Each number is 500 + 25 x the weight over its row's rms, rounded and kept within 0 to 999. Layers, rows and columns count from 0. Numbers have three digits each. The size before them is the row's rms in percent of the matrix's.

# layer 6 attention output, 64x64, rms 0.184, rows 0-63, columns 0-31
094:487507479467481494516454461522499505477472500512502526473507535434510471479513504517533465471517
124:496489465514480517537480527465534505554501508476454517466500517516492483546492540473507485489556
098:501537475488529533519491435489528472479494500499497472500502517499472493468477508493508538466468
099:510440527519567473497510500513508553513474520502502478502487510498482495463489460505511504493490
096:507515511486522514505514468534499479552502528498485487505497483492558483474492491529487511458492
079:515493481503479499460522484479461491455467498513485518441495495505469493536468517471484452497509
100:495499500440498492504468454516507486526503475537506519565494514487499512493545531506515525503494
110:530494499483506524479499528530484467518500498539524501485541513487476510527510556494485458545499
087:458480519521501498469491526572461510478511524491535519477554512489490486478509457484518505497488
083:498525500533469473504521488476529536491498479494490498561506468491484546495480537473532498484491
099:506461504519485517518504496510483528517523487509531481458477522528470515526566459484531486503506
100:480500515522456477508538486485485490489524554472548494491531512501511489502510522502512453490493
107:502497458507496480447476478540546505477480499510518498498508501480482554515481462528512520524495
076:502484496476516524509487520522470537539473484484483530499494516540483477518478505474461489556473
092:517512534499476483518513517521500496489490468523505467463492491513462551501471476493469507466546
108:514451503542487512527504454487475476515515502520537490526485506537523508458543552520516531526537
101:529553511488512528510463475525512473513522482460534555482450473533501492448466546490480509498493
119:512509499502506509454534499503508481502489480470539528463503440555513550524476513469485533460520
103:500528501471490541450499505507522505510529494507480557493469507547522482501511482507485445526549
099:524465464469536506486538447498524500485503448493447534536470479512476495472489520512544519506509
107:470474503527485496448565511545491531438502463488508515436511521524492479545502482496516474519492
111:498554503476495493489443542525499507519479480503506435508524541504526520459514505505494476515487
067:485515533464516484489525456470494506503526521511510502476506466503491474532497483541542509516490
101:467474516488516539524500488486512453444494525484491514495490492500486491487513513470485503512511
107:509493576484517540555481466526495491495511513529513497488503517520477520508466472527471505482486
113:544498484489522446475530478466488512520507511516484512491503473534505456502468493488456488530491
097:520534538482505532513510499512478514467515452515494497498521505509506526527516535478524518468451
102:513526482515495543522528518477509477484499495477482486516484463463442508487523525502523491472466
109:503488545436522518514525460514474472513503478493464495517471450490471523485461485500526508513528
097:475521528502489524554511481509507503490511508500494485547492515512486508492519508499494461534490
099:485484459520539450509476524489494538456505471538545500509471456501498479505501516532515478487510
092:513521504451495531496509462518534524543479486461517521525488478480478512464509492510505506515509
113:491513500489435497466460465484481525501545507470520510521505470498443506490523518475488507519473
104:465534510506477497499469482521495460492511498486471461483456490543520547531538498533469491484499
085:534464475494468458472535485512468504499483503466520522484471513484507514516502446493476461497530
103:456505490483513499528503477523506471528550527508459510527492472527476511461538484461459487522491
101:493496503467505493505477484515530466514501535513498479491514496491468517435530526510476533461508
100:543484462521476501460492498520495521474525519492504442485526531492541489514492516556491490511457
109:500534533471496472533516505515489491518473477521513497507472477519514520499525487535521518531494
106:501475476502442539528517557542522480518484505476495490496518552476474488530519493491500471498500
095:542473483537517500448502476516511506496483504501516507465465484504507471522487505462492498542479
109:476510493512535495517489507543466535492483488530502545437535492493519500552501493529479484521514
103:534509470540518506513503500491487497543509440520536509508526532492463532518494508535495486500488
088:482503450462485475505531452524521490506514479542479488492470486481504484488484519458487533485447
106:489475516567497491505557531486506523490455491512461505457529518510508448504468495531484456507459
087:504486493537472484507464526550492502483483480520523491482486512470512501527520497520503511506499
086:473496457517517510519496493514527491498529501548502493475482452497494503500532506471482459480523
095:510466483483488514494444502478526480537481505483461493493495488503483536487495513500449523493490
098:564512505541463495517532555483522542494545552523507546480525501506528520513445497511483495510509
118:532502470504452511499529528513528527485500536460526453506516516519520479587491498507451506520496
098:502490520493503491500476516503500476506482536476505437498487473463457493526513512508569500515489
074:483492457481457511509544482482525495499501462480520501476486482497508474455446518493480529517550
089:497511464471505493520542507489507493554539554474509542504486498494478515502507504510455509505505
102:521511492426535452524514485516512495499529505491494502521500489538508492507545534505488498515497
098:505488450439542495478479463472516482491480457526499511514500462504504507453526492531490503473490
110:534515516520511487512515515455501479475502484483513525491443516517492512495489505567494501491483
092:493501530472513457474498492488529554498492518547464496497473474528505491492479521462507517542497
116:427530488523451491531501527476483512481517512454516476471487530503494536501480505477518461521486
099:497466488489485472470514508474501495478495544457485542485484522535498490519480526464554452426462
110:514501522486514458491515515482501546511522485491510485469462513528528483473503561489497464516549
102:482517496507459507476474474487516499495507502525521483516468498478496538455484548475445485466491
095:537487482484483472526493486468461547532466512476504516502509467477520505496563473497507460516472
102:497471462507495522516485474474530524553483510438516487463535487494494439476461489476495496529506
098:518475500462498488461519520464490494501495483537520446535482491539525504481515421524501494497485